Each number is 128 + 24 x the weight over its row's rms, rounded and kept within 0 to 255. Layers, rows and columns count from 0. The size above them is the row's rms in percent of the matrix's.

# layer 17 attention value, 192x192, rms 0.15, rows 142-191, columns 64-95
size [102 109 103 105 111  97 106 102 102 111 117 103 107 117 108 102 109  96  91 100  96 104  98 102  88  97  96  96  96 105  96  94  97 100 102  93  93  99  99  93 104  99  99  98  98  90 100  98 100 101]
[[139 105 138 129 143 169 141 131 111 124 158 174 146 143 127  96 140 150 108 120 128  91 112 112  88 112 133 127 175 120 109 139]
 [132 147 142 128 137 116 139 142  90 157 115 120 122 117 110 128 133  84 117 121 136 107 165 112 107 146 114 156  95 111 106 133]
 [ 95 135 118 127 138 122 139 149 112 112 108 167 129 148 168 109 128 137 140 126 156 119 142 115  95 160 148 138 119 101 130 119]
 [153 132 148 135 137 150 120 166  89 122 121 163 117 136 142 139 129 103 139 119 110 136  98 105 179 137 147 149 119 115  83 101]
 [141 125 135 135 155 152 105 149 142  97 142 137 109 188 139 143  91 151 120 132 159 135 164 123 123 120 104  95 111 167 153 119]
 [124 133 146 186 143 124 115 147 137 141 155 115 140 147 150 107 131 117 108 138 144 129 128 173 143  94 147 176 111 137 147 128]
 [143 135 159 136 178 125 148 136 130 168 136 134 106 119 141 155  71 172 154 142 102 123 156 159 153 107 133  81 174  99 137 149]
 [128 149 148 135 152 169 148 110 133 140 148 141  97 150 156 129 118 158 110 156 141 143 110 139  68 124 138 107 142 151  92 121]
 [ 89  92 125 127 136  84 100 109 136 145 115 161 101 121 154 120 157 142 131 121  79 102 154 146 151 125 112  67 109 141 178 151]
 [ 94 112  99 100 131 105 125 109 134 136 149 116 133 134 151  97  83 139 120 137 135 101 144 150 127 104 145 183 123 148 101  99]
 [131 139 139 138  87 174 114 115 131 118 129  90 125 143 117 122 161 108 146 162 121  77 122  78 134 137 127 162 124 153 135 142]
 [161 121  96 132 119 119 149 119 127 122 150 117 122 141 136 123 135 138 124 170 162 138 143 140 165 133  93 174 126 145 135  99]
 [118 128 127  87 113 108 118 123 133 105 136 112 125 143 135  83 130 161 128 136 168 117 138  79 149 172 128 120  84 144 100 100]
 [137  95 140 152 144 130 133 148 154 205 149 124 142 127 122 119 106 168 134 165 152 119 136 119 116 118 112 152 127 122 126 156]
 [120 150 129 100 132 101  96 138 153 112 122 134  84 116  66 163 175 132  78 155 145 114 125 116 125 120 103 161 160 112 120 124]
 [124  96 130 127 155 140 151 130 125 135 157  86 119  89 122  97 133 139 114 136 159  83 145 151 176 143 120 103 143 136 147 113]
 [123 147  86 121 134 132 125 113 134 133 147 167 174  88 113 134 138 119  83 163 110 135 114 130 171 124 134 112 154  96 156 157]
 [123  96 138 138 144 119 167 144 100 192 136 173 108  99 116 133 106 103 114 148 127 118 129 132 111 133 107 116 141 160 139 143]
 [150 124 104 123 187 108 141 112 196 124 130 122  95 149 129 145  79 124 129 124 101 121 106 172 119 105 145 132 133 165 157 160]
 [157 104  71 140 112 110 181 185  80 107 129 151 112 102 127 163 127 101 105 108 124 136 151 127 102 126 107 111 143 146 111 114]
 [153 136 118 106 112 136 108 103  81 111 121 109 149 136 142 159 117 140 147 139 140 127 137 135 121  84 114 118 174 135 160 128]
 [146 138 134 110  85 116 173 110 137 125 103  87 136 124  83 153 112 149 117 136 107 128  87 136 116 127 141 156 106  88 110 104]
 [151 151 113 105  97  94  82  81 145 134 156 125 154 119 115 166 105 134 177 116 117 149 132 124 137 144 109 160 133 126  76 109]
 [119 117 151 157 132 109 134 118 113  91 145 160 116 178  85 120 136 100  99 163 105 138  88 155 136  84 127 176 160 120  93  97]
 [197 138 120 134 116 119 155 186 105  90 156 108 134 120 139 101 131 128  95 131 116 142 111 119 180 147 148  79  98 153 112 107]
 [120 135 105 101 156 119 120 117 160  96 139 135 147 158 146  92 110  78 140 105 164 146 158  89 100 110  94 144  94 156  84 104]
 [115 141 128 124  83 135 110 135 132 104 166 121 105 128 147 128 107 106 142 127 195 110 129 160 158  88 179 154 104 117 148 115]
 [135 168  73 122 139 114 126 152 152 123 141  92 132 131 127 166 133 136 116  98 138 127 190 116 154 141 155 143 106 152  97 135]
 [141 135 146 138 135 127 131 101 119 136 114 134 108 115 108 144  70 170 143 120 147  98  85 155 119 136  98 141 126 130 100 113]
 [139 160 138 113 105 116 130 164 132 159  98 136 132 116  91 129 108 152 151 154 138  91 129  94 170 133 127  76 151 128 133 124]
 [101 150 169 169 139 105 123 125 145 147 149 145  84 108 105 105 156 149 160 115 177 108 106  98 112  83 129  99  91 120 143 169]
 [143 141 156 107 123 162  99 121  99 120 123 128 126 145 166 158 132 140 114 121 121 123 164 152 121  94 146 162 109  83 148 121]
 [ 50 113 108 115 159 155 100 111 178 111 146 113 102 137 114 106 107 102 125 107 136 114 137 111 141 113 163  84 103 148 115 143]
 [119 138 120 135 136 132 157 144 162 127 140 116 138 119 135 122 109 177 127 145 156 154 133  92 132 140 150 104 104 152 157 123]
 [140 148 116 166 131 138 100 136 141 159 100 133 105 167 138 117 138 164 140 136 174 127 104 137 171 172 140 152 122  67 105 159]
 [178 121 178 143 152  85 128 114 102  84 153 119 163 181 123 136 169 150 105 110 123 111 150 117 131 122 121 141 166 138 117 109]
 [116 108 153 133 153 116 126 109 132 115 108 160 155 139 130 134 146 116 118 107 108 124 165 132 153  98  81 103 101 122 120 108]
 [ 64 139 113 115 154 135 158 146 131 123 125 126 150 168 111 173 178 119 113  92 110  95 125 102 138 123 147 125 132 117 160 133]
 [149 122 157 118 190  75 139 158 164 108 165 109 116  76 177 137 140 113 173 148  84 143 129 111 138 172 118 118 138 168 124 159]
 [154 133 139 141  90 140 147 127 117 148 118 142 138 115 105 115  91 140 151 146  81 152 104 126  81 161 113 155 143 137 110 138]
 [116 132  88 155 147 124 110  94 131 157 129  87 134 147 126 157  91 126 133 113 150 140 113 108 135 110 156 134 104 174  96 121]
 [ 99 139 113  97 154 138  85  94 165 104  46 121 142 167 116 176 149 166  88 132 132 151 144  94 155  75 148 105 120 124 123 130]
 [132 105 144 126  90 156 150 133 115 136 120 113 134 151 141 114 176 110 154 165 131 144 134 120 130 129 166  91 108 102 123 116]
 [112 108 161 168 155 156 125 159 139 143 142 116  99  79  68  99 156 143 159 126 135 160 124 111  99 141 145  89 141 140 122 126]
 [128 176 153 122 166 102 126 193 127  85 148 137 123 133 116 135 161 127  80  93 144 127  93  79 113 180 105 167 128 124  97 116]
 [133 134 172 140 157 125  98 112 113 106 153 101  80 126 124  99 126 122 163 139 138 135 115 102 147 153 110 125 125 138 126 135]
 [110 160 124 126 138 100 111 140 146 106 167 124 139 148 158 140 105 179 104 154 122  79 119 127 100 108 128 110 129 140 165 137]
 [109 126  89 126 146 134 157 113 117  82 127 100 143 133 122 179  93 171 145  97 118 124 136 168 150 136 118 170  95 117 141 152]
 [112 118 123 149 133 100 144 149 143 151 160 107 120 157 130 129 156 125 100 126 126 109 116 154 100 150 111 133 123 148 121 111]
 [122 146 134 148 123 105 107 133  98 135  91 132 116 152 133 143 126 131 127 117  83  84 120 105 115 137 134 112 163 105 107 128]]
# layer 17 attention output (transposed), 192x192, rms 0.141, rows 142-191, columns 64-95
size [101 106 101 104 102  94 103 102 108 111 112  98 106 112 111  99 113 100  93 107  99 104  95 103  85  94  97  98 100 106  94  93  90 100  96  89  87  96  98  90 102 108  94  98  94  85  99  99  98 100]
[[146  96 106  97 107 148 147 125 151 100  89  89 177 113 120 135 160 130 135 144 126 119 158 144 107 134  68 111 131 130 143 121]
 [136 104 123 141 146 108 139 118 172 107 166 140 115 148 166 119 106 155 147 136 123 149 167 178 195 134  96 123 136 125 132 135]
 [130 117 111 155 115 129 131 132 168 144 130 102 125  95  95 145 163  86 150 126 127 160 102 148 150 154 155 172 122  79 131 137]
 [127 141 131 106 135 143 131  92 125 119 140 113 106 108 124 105 121 157 125 132 111 104  90 119 131 199 103 120 129 148 153 121]
 [136 143 100 126 143  86 126  90 139 146  98 105 154 117 122 137  94 116 160 111 135 109 124  92 164 170 167 174 140 128  70 148]
 [164 153  93 129 142 127 159 108 112 110 109 111 118 112 146  93 104 146 119 132  93 134 179 105 115 154  90 136  79 137  95 155]
 [118 118 127 115 113 105  89 115 114 114 148 141 149 119 124 158 143 106 130 127 109 146 114 104 104 129 155 152  87 142 108 131]
 [135 121 137 158 102 141  82 173 143 110 114 107 162 155 118  85 108 121 147 113 106 125 121  95 123 137 158 145  95  79 130 187]
 [145 148  84 105 128  92 141 107 100 132 125 113 146 123 124 127 142 151 144 157 112 150 117 139 118  82 108 135 180 133  76 127]
 [119 164 131 138 104 147 129 115 132 115 145 162  80 146 133 151 151 151 104 123  90 128 143 111 104 139  91 111 118  93 160 149]
 [142 164 148 123 121 130 111 143 172 103 132 131  89 103  89 164 149 105 131 107 142 113 140 157 162 141 114 131 149 114 101 137]
 [166 119 158 146 125 165 108 131 135 117 148 129 148 106 118  95  70 167 144  96 120  86 124 117 131 166 129 127 155 103 128 152]
 [144 137 168 166 144  89 117 103 108 113 121  94 123 142 137 154 137  58 160 169 123 111 113 122 136 173 147 117 146  95 154 126]
 [142 141 112 143 139 153  97 110 122  96 100 125  80 150 168 126 151 100 109 112 117 132 151 145  60 113  73 106 104 109  93 160]
 [146  64 117 149 121 162 130 149  97 113 116  85  78 111 140 130 146 116 160 132 142 138 109 123 130 157 129 121 156 155 118 138]
 [153 127 141 113 107 133 144  72 133 112 116 164 148 124 152 141 143 116 123 112  97 106 140 170 140 131 140 112 132 108 114 159]
 [151 139 134  92 143 133 131 137 143 134 144 137  91 136 151 123 100 107 102 105 133 119 105 116  98 140 189 114 141 114  90 154]
 [121 161  82 126 105 151 120 101 169 128 126 138 154 122 143 145 136 158 129 166  65 160  85 132  83 127 109 150 128  83 121 120]
 [127 149 174 111  97 115 129 166  71 141 120 122 152 138 127 161 149 131 103 111 110 109 142 138 118 115 103  89 116 127 126  88]
 [124 175 106 137 128  95 100 108 203  87 148 113 122 136 134 122 111  87 185 179 110 137 116 123 150 145 168 135 131 154 164 134]
 [ 99 110 113 140 160 159 158 145 149 126 143 109 103 133 163 117 138 110 106 126 104 163 107 126 139 150 171  84 100  97 130 138]
 [101 146 141 109 121 152 127 142 161 139 105 120 120 158 123 141 144  89 114 129 159 104 105 101 112 127  94 146 130 135 123 121]
 [108 146 121 149 102 119 170 167 103  98 136 126 119  99 130  87 126 119 112 164 115 170 132 128 114 119 178  81 101 124 131 164]
 [161 130 124  70 126 126 141 159 111 111 118 139 107 163 104 130 131 135 137  95 110 132 164  68 117 112 144 160 130 117 124 130]
 [108 154 171 138 151  98  79 131 133 124 105 130 128 170 113 134 102 127 142 107 110 136 118  97 102 148 114 167 149 138 147 127]
 [156 155 176 175 105 131 115 151 119 140 102  95  91 129 106 144 139 127 113 121 120 131  88 178 135 113 130 120 106 135 153 116]
 [139  95 127 119 128 136 152 118 150 132 152 162 151  93  83 145 104 127 130  91 117 143 151 141 129 121 128  91  88 132 153 181]
 [113 113 141 142 146 101 101 137 107 160 122 108 104 129 128 132 105 165 158 145 159 123 119 119 147 113 114 169 156 128 174 122]
 [100 135 123  65 129 101 130 142 150  87 138 137  86 112 111 124 171  92 141 124 109 127 170 110 122 114  97 132 143 142 129  96]
 [115 100  99 129 135 183 115  86 104 142 149 175  97 121 137 162 122 115  98  91 130 145 117 129 102 124 125 150  91 126 118 181]
 [103 109 100 116 149 112 155 125 142 129  80 162 162 155 129 145 100 140 111 126 127 171 116 166 169 134 133 121 115 134 100 105]
 [139 108  82 130 138 143 139 126 110 144 130 112 134 111 145 123 142 132 143 152 151 106 104 135  67 161 103  95 127 174 124 129]
 [143 113 163 104  91  79 127 157 129 127 144 129 104 114  85 121 135 135 147 165 117 132 118 160 190 135 142 155 140 146 158 157]
 [139 145 110 141 106 126 143 140 131 140 105 105 146 111 211 145 117 120 130 119  88 124 106 125 136 113 134 139 169 117 111 137]
 [105 119 163  59 143 137 120 137 130 100 157  98 124  83 120  84 130 100 131 131  94 160 142 154 120  98 140 142 126 160 145 121]
 [145 142 105 142 113 138 115 190 142 175 133  96 119 127 152  91 160 135 121 161 135 136 128 129 106 108 111 122 146 135 106  76]
 [158 127  83 101 136 114 134 169 135 115 149 122 144 167 112 124 142 149 133 142 141 167 140 138 115 171 135  88 131  93 115 101]
 [175 121 133 107 147 119 101 101 114 152 102 138 123 149 119 110 134 123 105 174  86 126 102 120 130 112 127 139 138  97 122 125]
 [125 122 151 137 122 128 113 180 117 152 125 132 121 153 134 145  66 109  88 161 155 148 141 159 122 144 103 171 130 140 120  83]
 [141 135 141 122 189 141 137 110  94 101  71 102  98 113 104 131 124 115 115 129 195 110 121 101 146  43 120 114 108 126 133 132]
 [150 116 109 126  98 123 131 172 107  75 169 119  95 115 117 144 145 110 121 135 110 119 157 134 166 156 121 124 122  96 174 134]
 [118 154 189 152 148 121 203 168 102 179 133  78  97 143  97 148 100 102 157 121  97 112 105 117 161 147 143 143 156 109 128 105]
 [144 143 151 111 128  78 163 129 150 144 132 130 142 142 134 173 150 133  99 166 142  86 129 129 123  86  72 163 114 123 129  90]
 [125 152 129 103 136 128 130 124 115 129 123 110 124 105 114 137 101 177 116 136  88 124 147 136 163 129 117 140 107 158 104 123]
 [140  84 100 155 144  98 161  92 108 162 172 104 114 136 128  83 110 161 178 162 154 107 162 142 132 172 136  75 123 149 116 108]
 [139 113 110 121 114 111  98 142 107 140 123 127 159 103 148 149  96 151 126 143 158 115 166 145 117  83 130  92 146 121 124 161]
 [122 148 157 158 127 171  81 148 106 155 130 121 164 142 141 133 151  83 153  90 104 149 100 102  96 166 127 111 160 120  89  99]
 [129 144 137 133  94  90  90 132 117 129 158 149 135 110 153 127 108 148 153 135  95 154 133 121 124 131 106 127 188 151 170 130]
 [140 144 119 141 121 143  75 124 100 124 150 108 106  83 156 115 118 145 137 106 145 125 124 138 140 106  95 122 147 113 159 126]
 [110 114  86 108 155 141 108 138 158 121 167 125 158 127 112 123 104 120 142 129 151 170 136 166 129 189 161 130 134 129 178 143]]
# layer 17 attention query, 192x192, rms 0.221, rows 160-191, columns 64-95
size [ 88  78  90  96  89 104  89  93  78  83  97 108  91  97  96  92 102  99 107  86 100  88  86 102  95  98  96  98  87  95  95  95]
[[116 130 141 119 101 131 156 111 113 167 111 114 110 153 126 110 115 130 160 153 140 102 168 140 175 157 160 118 119 118 141 144]
 [127 141 136 117 165 107 126 105  95  68 138 157 111  93 108 120  94 119 155 144 146 123 110 137 173  69 113 105  79 125 152 124]
 [128 149 127 120 187 107 156 123 121 139 128 179 122 104 131 118 141 117 138 125  98  97 153 157 140 118 144 103 106  90 104 134]
 [143 123 156 102 110 108 174 120 172 155 100 126  91 101 141 117  95 118 153 136 125 147 123 128 137 131  88 136 129  93 107 171]
 [136 126 146 114 174 109 105 121 122 120 134 132  87 159 178 132  79 128  76 136 166 130 128  94 143 156 159  96 109 137 110 166]
 [118 120  99 153 127 117 151 146 122 117 110 144  32 128 105 120 115 109 140 158 107 130 122 114 162 115 160 135  86 115 152 159]
 [131 143  73 126 112 143 136 118 153 135 123 145 142 106 147  96 114 159 169 131  95  85 132 143 142  82 153 138  76 123 120  96]
 [140 124  80 110  99 179 117 123 138 135 161 122 104 117 123 133 137 108 152 144 162 103 154 107 115 111 108 141 114 139 157 155]
 [136 133 116 113 167 123 145 113 145 123 125 145 144 158  83 163 101 146 114  65 126 100 116 109 141 134 135 138 137 150 106 177]
 [160 103  93  84 125 122 133 144 110 135 121 171 142 149 148 121 111 115 139 131 114 152 114 149 159 128 112 126 115 130 144 117]
 [137 140 122 171 130 169 181 134 143 121 116 164 117 154 104 115 116 154 161 134 141 102 112 109 143 161 119 156  96 128 142 113]
 [130  95 158 136 145 132 125 119 112 147 108 157 111 171 166 120 129 102 109  80 150 109  76 115 113  72 130 156 116 135 152 138]
 [128 130  69 122 136 151 136 136 133 138  99 114 130 113 100 115 103 121 120 122  97  93 119  72 114 148 163 137 156  76 110  99]
 [147 154 126  86 123 143  78 138 146 169 120 155 131 106 138 140  76 142 139 144 157 102 148 129 182 114 125 107 150 109 160 131]
 [136 158 131  79 113 142 150 180 101 135 104 103 128 118 119 126 123 111 142 132  54  76 129 111 106 129 103 116  97 133 124 130]
 [116 115 134 153 129 139 154 127  98 169  79 144  90 166 121 108 175 126  87 137 100 115 126 152 164 129 163 112 132 110 111 119]
 [108 140  75 134 104  90 161 141 128 103 117 137 142 115 128 125 118 137  91 149 113 146 123 111 111 143 166 157  81  92 127  91]
 [129 123 147 138 152 103 120 119 145 170 114  87 104 139 126  73 140 133 143 125 116 125 175 135 144 102 115 129 109 156 117 130]
 [141  94 160 145 130 118 167  66 172 102 117 149 170 132 133 132 147 127 130 125 141 124 169 105 152 129 134 185 138 133 144 126]
 [162 135 110 111 122 134 112 155 103 142 138 147 119 140 150 109 120 135 146 135 130 155 122 114 110 116 120 122 129  73 147 115]
 [134 110 154 111 156 128 119 142  73  94 135 108 115 143  93 142 149 102  65 147 110 149 120 129 171 155 136 101 127 150  98 132]
 [148 102  96  91 141 128 129  70  89  75 132 120 150 161 107 137 149  67  97 104 101 179 139 105 121 107 142 100  87 111 141 126]
 [127 101 110 160 150 152 121 125 131 111 157  99 144 147 138 151  99 166 136  99  76 127 120 137 118  97 145 108 141 111 158 135]
 [126 137 162 157 168 119 125 111 124 153 121 140 155 121 130 113 108  80  98  90  84 158 141 146  81 124 162 147 128 134 135  83]
 [124 104 106 168  96 127 107 116 154 175 125 125 112 150 134 143 151 101  85 142 108 138 107 129 109 128 122 137 137 159 135 131]
 [110 130  99  86 164  80  90  85 111 100 149 147 139 116 162  87 160 129 118 183 135 130 125 152 115 134 124 133 113 110 105 105]
 [134 133 103 122  88 128 160 143  95 113 119 135 178 135 149 162  90 130 123  61 122  90 130 125 108 112 130 111 139  97 112  79]
 [147 152 108 138 115 133  98 142  95 118 132 135 130 132 129 154 139 126 130 127 128 115 114 144 105 137 114 152 155 108 127 137]
 [145 127 126 131 153 115 155 130 146 109 138 120 146 144 145 107 150 151 160 115 125 139  87 121 147 128 164 161  99 104 155 123]
 [115 138 131 169  66 138 102  85 132  94 125 144 139 142 104 152 144 163 118 134 149 117 122 103 168  93 132 136 136 108 128 158]
 [145 146 139 124 152 123 100 151 158 142 102 151  97 131 174 156 127 142 129 137 153 165 152 123 128 135  99 119  93  99 135  87]
 [104 132 145 133 140 120 137  94 124 132 107 115 101 149 142 102 181 136 117  99 112 153 116 137 135 140 154  88 145 184 141 112]]
# layer 17 attention key, 192x192, rms 0.222, rows 160-191, columns 64-95
size [ 84  73 105 103  93 101  92  97  82  87  87 101  89  92  95  93 102 100 110  87  98  87  86  96  95 102 101  98  88  93 102  87]
[[113 138 125 115 123 132 141 144 123 127 139 112 123 169 150 169 149 167 101 148 146 181  96 118 164 155 134 129 156 125  97 126]
 [119 160 174 108 135 124 114 127 160 102 151 130 148 124 128 122 145  97 118 112 150 124 131 115 171 141 155 122 167 135 146  88]
 [123 134  98 128 126 100  56  93  81 156 136 117 130 131 161 119 137 110 165  90 140 133  93 131 109  86 154 101 133 103 126 183]
 [123 112 124 154 111 123 116  99 113 113 172 147  97 126 136 160  95 117 125 140 145 180 114 134 100 119 151 141 138 163  73 144]
 [ 99 131 163 102 103  89 141 106 136 131 117 123  97 151 113 150 151 103 128 146 109 156  75 118 137 122 120 112 137 131  66 132]
 [107 150 137 145 132 126  84  91 144  78 136 107 137 181 132 132 189  87 137 131 119 186 139 110 127  93 120 131 149 132 104 138]
 [115 143 143 135 124 107 139 193 154 152 144 126 129 122 146 124 175 122 178 165 123 142 137  78 127 102 150 146 140 116 169 119]
 [137 151 153 152  95 158 102 146 147 137 135 130 133 119  96 127 119 136 131 161 180 177 150 102 144 169 142 133 173  99 124 139]
 [143 125 148 134 155  89 165 135 115 134 141 155 156 121 150 125 130 127 152 152 187 182 121 185 155 141 116 103 134  91 140 130]
 [122 100 140  84 134 112 165 117 111 105 125  99 129 146  92 161 150 178 140 118 117  84 123 141  76 107 166 108 120 129 147 121]
 [154 132 152 111 142 147 148 135 118 120 186 139 113 140 176 106 106 106 103 129 132 140 158 136 116 130 129 127 104 203 106 115]
 [150 119 136 132 135 144 119 113  85  99 103 119 160 138 135 165 133 125 136  64  89 132 153 101 126 161 169 126 139 129 106 117]
 [131 120 142 178 167 116  89 148 104 169 132  83 132 138 122 147 115 131 144 122 121 120 116 118 104 114 134 150 146 118 167 141]
 [105 134 127 134 126 143 132 119 142 112 148  70 129  98  92 100 148 111 141 102 135 127 134 114 166 125 142 110 121 142 126 151]
 [116 101 155 153 146 154 105 134 138 106 136 168 156 136 178 111 148 144 156 104 129 104 152  88 123 130 108 147 131  91  77 131]
 [136 135 103 120 151 110  76 110 122 144 137  86 137  99 100  82 134 127 133  97 123 150 149 133 122 145 153 133 111 115 135 157]
 [102 146  97 140 140 115 170 134 156 107 111  97  85 150 147 122 126 158 135 147  92 103 131 132 143 172 142 134 132 157 122 107]
 [138 109 126 120  93 123  96 106 132 133 125 125 108 136 103 149 127 155 136 108 157  97 114 110 111 153 103  91  77 110 126 175]
 [137 121 112 109 113 127 127 138 173 139 151 159 120 145 137 104  62 142 180 118 119 109 133 125 130  94 102 123 124 111 205 122]
 [126 166 150 137 128 106 124 119 115 139 162 145 123 112  92  94 187 129 105 132 111 129 114  97 140 131 156 141 151 128 162 124]
 [157 111 190 121 142  93 133 113  87 140 109 119 120 124 102 115 135 110 123 166  71 115 109 112 129 110  93 117  92 130 122  90]
 [ 97 136 168 115 118 114 129 125 150 148 158 150 172 135 116  94 134 119 128 138 129 163 156  72  96  79 148  95  86 123 143 139]
 [111  33  89 156 128 125 116 153  89 123 120 145 151 136 147 135 127 125 133 122 129  94 140 139  68 119 147 187 123 116 109 133]
 [112 139 142 154 133 124 161 134 109 135 171 140  96 100 100 122 109 131 108 100 154 124 133  80 132 170  77 119  64 138 113 114]
 [122 134 125 153 115 156 129 130 103 164 152 119 114 118 139  73 144 150 156 104 182 136 105 153 126  95 173 138  87  99 140 160]
 [122 147 162  76 119 156  96 134 109  95 144 151 110  66 109 125 170 119 176 163 100 149 115 107 131 166 128  74  98 123 136 128]
 [130 179  83 110 138 135 151 142 147 127 147 100 123 131 151 140 152 131  55 114  53  97 136 182 168 111 138 136 133  98 108 125]
 [ 97 130 131 158 134 106 120 126 126 142 123 133 110 125 113  97 102 139 124 122 120 103 100 139 121 147  91 103 121 160  94  94]
 [130 143  97 123 120 161 166 153 103 140  96 125 124  93 166  95 110  93 147 128 165 146 127 114 120 139 116 148 139 128 148 149]
 [125 129  93 119 138 155 122 136 114 137 145 155  88 141 150  51 128 136 145 132 125 149 133 130 158 125 110 153 164 141 134 112]
 [ 95  94  98 133 126 155 109 131 114 118 123 160 152 146  65 141 160 163 109 100 156 114 111 123 119 136 134 124 113 161  96 111]
 [ 57  93 101 120 118 117 140 120 146 105 155 140 179 150 159 109 168 100 136 126 110  79 100 156  83 135 117 116  89 106 126 132]]
# layer 17 MLP gate, 512x192, rms 0.174, rows 0-11, columns 64-95
size [104  93 107 100  98 101 101  98 101  94  96 101]
[[ 96 137  90 156 140 137 110  88 152 117 146 114 127 161  95 123 138 158  88  86 151 124 109 131 109 179 136 154 131 135 169 105]
 [114  80  83 112 150 157 135 116 140 129 121 136 104 125 122 110 109  97 119 109 170 129 132 126 148 167 158 133 141 111 104 156]
 [134 129 107 134 132 170  90 126  93 133 128 134 110 110 127 123  96 150 100 138 139 119  97 178 120 103  97 110 121  88 130 119]
 [141 138 102 135 151 137 151 136 135 122 119 101  83 155 118 143 147 127 135 108 109 151 148  71 196 107 152 135 121 184  94 140]
 [165 131 143 144 161 166 170 100  83 162 131 130 128 108 129 129 189 130 124 160 138 117  93 132 117 140 101  68 145 113 126 101]
 [ 76 118 110 133 148 116 113 105 139 135 150  85 126  95 145  95 102 116 135  97 153 157 144 121 149 124 138 139  94  99 102 126]
 [123 155 117 148 136 132 135 132 148 104 157  87 134 157  97 170 148 125 124 126 115 119 147 122 120 165 142 141  95  81 101 111]
 [126 179 103 111 113 179 181 139 143 112 126 115 161 100 150 146 129 104 157  93 108 156  87 132 127 101  97 139 152 159 128  98]
 [135 125 180 122 120 121 123 145 115 164 186 118 128 108 106 127 137  90 151 157  97  84 110 111 110 116 159 118 110 128 151 126]
 [134 139  94 132 104 130 163 139 143 107 139 183 100 184 132 135 134  97 100 148 140 127 126 164 122  79 102 137 129 165 180 142]
 [ 94 131 161  91 113 109 148 168 136 130 167 151  72 144 133  70 137 110 121  99 131 152 130 113 149 115 136 124  94 155 112 102]
 [111 122 133 130 140 165  73 133 130 137 184 142 156  99  98 109 120 124 129 129  99 158 164 172 157  89 129 135 150 163 108 133]]
# layer 17 MLP up, 512x192, rms 0.168, rows 0-11, columns 64-95
size [101  97 107  97  99 100  95 101 104  98  95 105]
[[105 139 132 128 135 113 149 153 120 141 146 101 120 108 126 115 114 137 149 106 151 130 201 137 114 160  90 123 108 107 115 148]
 [118 131 153 124 135 120 128 111 111 105 148 161 155 142 140 109 140 159 132 171  98 151 123  98  93 123 182 157 126  99 139 120]
 [136  69 125 118 113 102 149 115 135 134 145  71 121 131  98 132 108 127 131 113 103 125 171 131 112 118 141 149 113 127 131 124]
 [161 108 106 141  75 162 100 135 127 118 162 120 130 148  60 106 139  92 115  84 135 124 121 129 170  94 110 133  86 122 163 158]
 [115 124 106 126 100  95 119 157 122 103 137 135 141  95 157 146  65 139 134 117 113 110 166 136 161 154 143 178 124 151 105 160]
 [ 87  92 118 150 133 100  68  59 126 144 117 113 125 154 121  79 164 122 150 132 170 157 112 104 137  99 140 183 107 125  94 162]
 [115  61 131 119 142 137 131 133  94 102  51 123 124 116 130 140 129 109 127 175 114 141  87 139 124 144 123 130 133 160 147 155]
 [120 133 162 136 139 126  91 110 104 143 171 172 100 134 127 141 121 152  88 164 152 117 162 129 114 150 126  97 103 127  94 123]
 [156  94 100 143 135 117 127 113  97 121 154 131 104 102 144 124 129 149 166 184  89  88 134 113 113 141  65 144  97 159 167 120]
 [137 151  75 103  81  95 111 105 110 144 135 139 128 145 149 113 124 123 127 112  83 111 110 133  96 134  98 145  97 163 185 140]
 [126 107 138  99 140 176 137 119 148  99 107 172  73 168 167  80 129 131 137 123 116 103 137 137 147 122 151 129 133 160 135  91]
 [176 129 110  95 124 104 100 157 163 144 113 126 144 166 146 109 106  66 169 140 116 111 107 114 106 129 118  66 135  89 156 122]]
# layer 17 MLP down (transposed), 512x192, rms 0.0918, rows 0-11, columns 64-95
size [102  87 102 103  94  94 103 104 105 101 101 106]
[[121 155 160 153 148 116  94 145 134 162 148  96 178 115  69 114 116 145  75 131 144 107 127 123 150 127 126 148 157 159 124  85]
 [154 186 167 139 110 117 146 155 170 104 114  97 123 129 114 140 168 139  87 111 102 138 109  73 142 109 114 154 142 143 112 128]
 [ 99 141  95 142  94 133 177 105 127 105 105 124 166 148 143 133 132 129 162 104  92 131 170 139 110 113 135 156 122 126 157 139]
 [152 140 144 131 148 125 105 108 123 142 124 164 162 122 159 108 107 158  87 166 142 119 151 135  92 137 130 164 108 180 107 120]
 [121 124 119 125 123 139  96 133 123 124 142  96 105 157 120 128 149  78 129 113 113 138 112 118 132 150  85 103 142 142 148  80]
 [110 130 116 141  85 137  92 116 117 126 123 185 117 167 128  74 126 123 146 125 109 155 104 116 147 105 152 146  87 159 128  96]
 [105 146 108 109 149 168 156 114 118 126 139 109 177 146 127 107 167 102 148  79 154 115 121  64 167 110 135 109 119 106 134 123]
 [137 144 125 163 121 162 160 129 158 184  73 118 134 106 163 116 125 111 134 111 102 132 122 166  93 129 120 116 182 152 146 169]
 [117 159 138 112 123 119 153 153 123 149 168  99 159  78 122 135 141 116 105 127 136 157 108 130 154 142 131 117 146 143  91 126]
 [129 119 137 155 120 144  95 108 127 120  99  98 152 108 116 138 140 131 161 138 118 136 122 159 145 169 140 127 114 119  92 113]
 [101 135 153 132 125  92 177 122 170 155 142 163 161 139 131 114 148  94 116 126 132 123 132 116 141 131 109 146 158 167  80  92]
 [159 125 105 100 100 152 155 125 162 175 120  92  97  89 112 154 197 153 112  92 159 111 164 116 156 132 131 173 145 157  71 120]]